config.toml
num_attention_heads = 2
num_key_value_heads = 2
head_dim = 32
intermediate_size = 256
vocab_size = 8192
norm_place = "pre"
rope_fraction = 0.5
attn_scale = 0.177
parallel_block = true
optimizer = "adamw"
beta2 = 0.95
decay_fraction = 0.805
doc_mask = true
dataset = "wikipedia_en"
Each number is 500 + 50 x the weight over its row's rms, rounded and kept within 0 to 999. Layers, rows and columns count from 0. Numbers have three digits each. The size before them is the row's rms in percent of the matrix's.

# layer 3 attention key, 64x64, rms 0.272, rows 43-63, columns 0-63
080:529478453543487473431501458468435417536481479470550557484473447443513496523480511557555472399473517479387554544515563534574514529574466427483522460528609429536520499568467425530455492586581414
081:512442530491473545449479465394446498494461543417508490490443543444621481535492518533472430487508526483471509539511549547596548462549473362493443554544616409496479540565464526450512514520587491
084:495508508512536517587496468528598602487494479523447532523499474549434526454529485419485516592559427525590483491540429427414497490422529565501467531423405515488423492450504525524534547456428602
085:523501496499455543390499535477402422460486546465557570458514535428513479514477549598548491380453553457448500518503570546581460488501474431508545492609586507521549486560519476489485453491521392
085:527473470501492508412516464465394384506464538465548479515454488448574485517508502521570486421484547504413520516520597573548508491563489475454564465517570433552535518571474439499419455592562411
097:407531559527453556579521568554552598445507541524454516458569552567475508439505519491464468454504486588561460458492451450427500431451535495585440509440408602460495498463519432521521496443490563
087:462495501463455551393472533413407493468453522506518550481428494416518498537585536524554503446485511470449555529521537572669447511480471432492513558588591452518534473510524503476501559490474425
116:614526455468576430372521457499490411546541462498527453523452424475505471553570451502462547557465536451496552493519499566483419558528509574414596452540549436502502518449518551455531535539445505
094:416489552522514519618443522522542667460495487541425492505536541537448552464483495475456454547538470537576465479500431396488506460432521504533396552436422551460501506475489510535531536434487547
102:460532527573467534512511576602556451525509563493577521451634575562473384474461496541473474441456529565528440426456511459406503482542529477548488461495464567447532494448530412463502457526531525
091:420492523541460529563490577556574592423522541528417485463547584542445508461455516519426503541533470535569457461447431418457509463424540517575435521499439591469535513465510497533550517423471574
075:557494499503473522407507508504408404490461513478553494504491493436585473514518515454558494468516551522474508540541535574489454487515457588456507384551514425546625511562533454504420458567593411
087:537474464484526517413523475478412425523466513460524502550422458452562461481487529499577490404506542480388485523494569563549480521568473479457530460551576451565526501591445465534417479586569413
089:568489495500445484360531495499428372524469523476580490491496494453530458531513515551538514451446555466394521525499567578579459515575480490457572479574564456501530482490545463424478451564534424
115:406518547548494583644537492554571609467475550489493511506565519570522501455512480455507474490549469550513476507465458422468568471493514488534404525407385558449434498465500459554445531504514541
103:519495523519475531453534489564510474506521515531554471513592569529534428418457503448519480469512551543508483437495461463331517512542530553530461382515419525468599539535444411516450444565569487
094:534466452484504497432434488443398433501473478460483437557412456422567510508484524476545507542537541483405540583540518544568481540533454526464463447562551378527572551577449514500435499538558440
121:595544472486444468378538514489509363500520527464560469490502472452503459545526473593480543498440541430468521513470525563577445542545504469459606529574573503484505473453544509406585499493438467
089:540488493496515509416511466475410385533472558465550517510485483491542464536493539495577476418504558478413509529495583567589518523576437443467525540528548461512481505576490450479435478600580379
083:541489469501453521376551517501460340475503574475572540447539536462524424529517516603527515429432556484445488478505574565504470507555520458460578469589600485501526500533513441474507474531529461
127:533530509576465539518516503577560392505518560459601486453626491554528418526482445616445500475442534505510488508414531527534530479558488497476555471494487517425464514392535462383542502492494512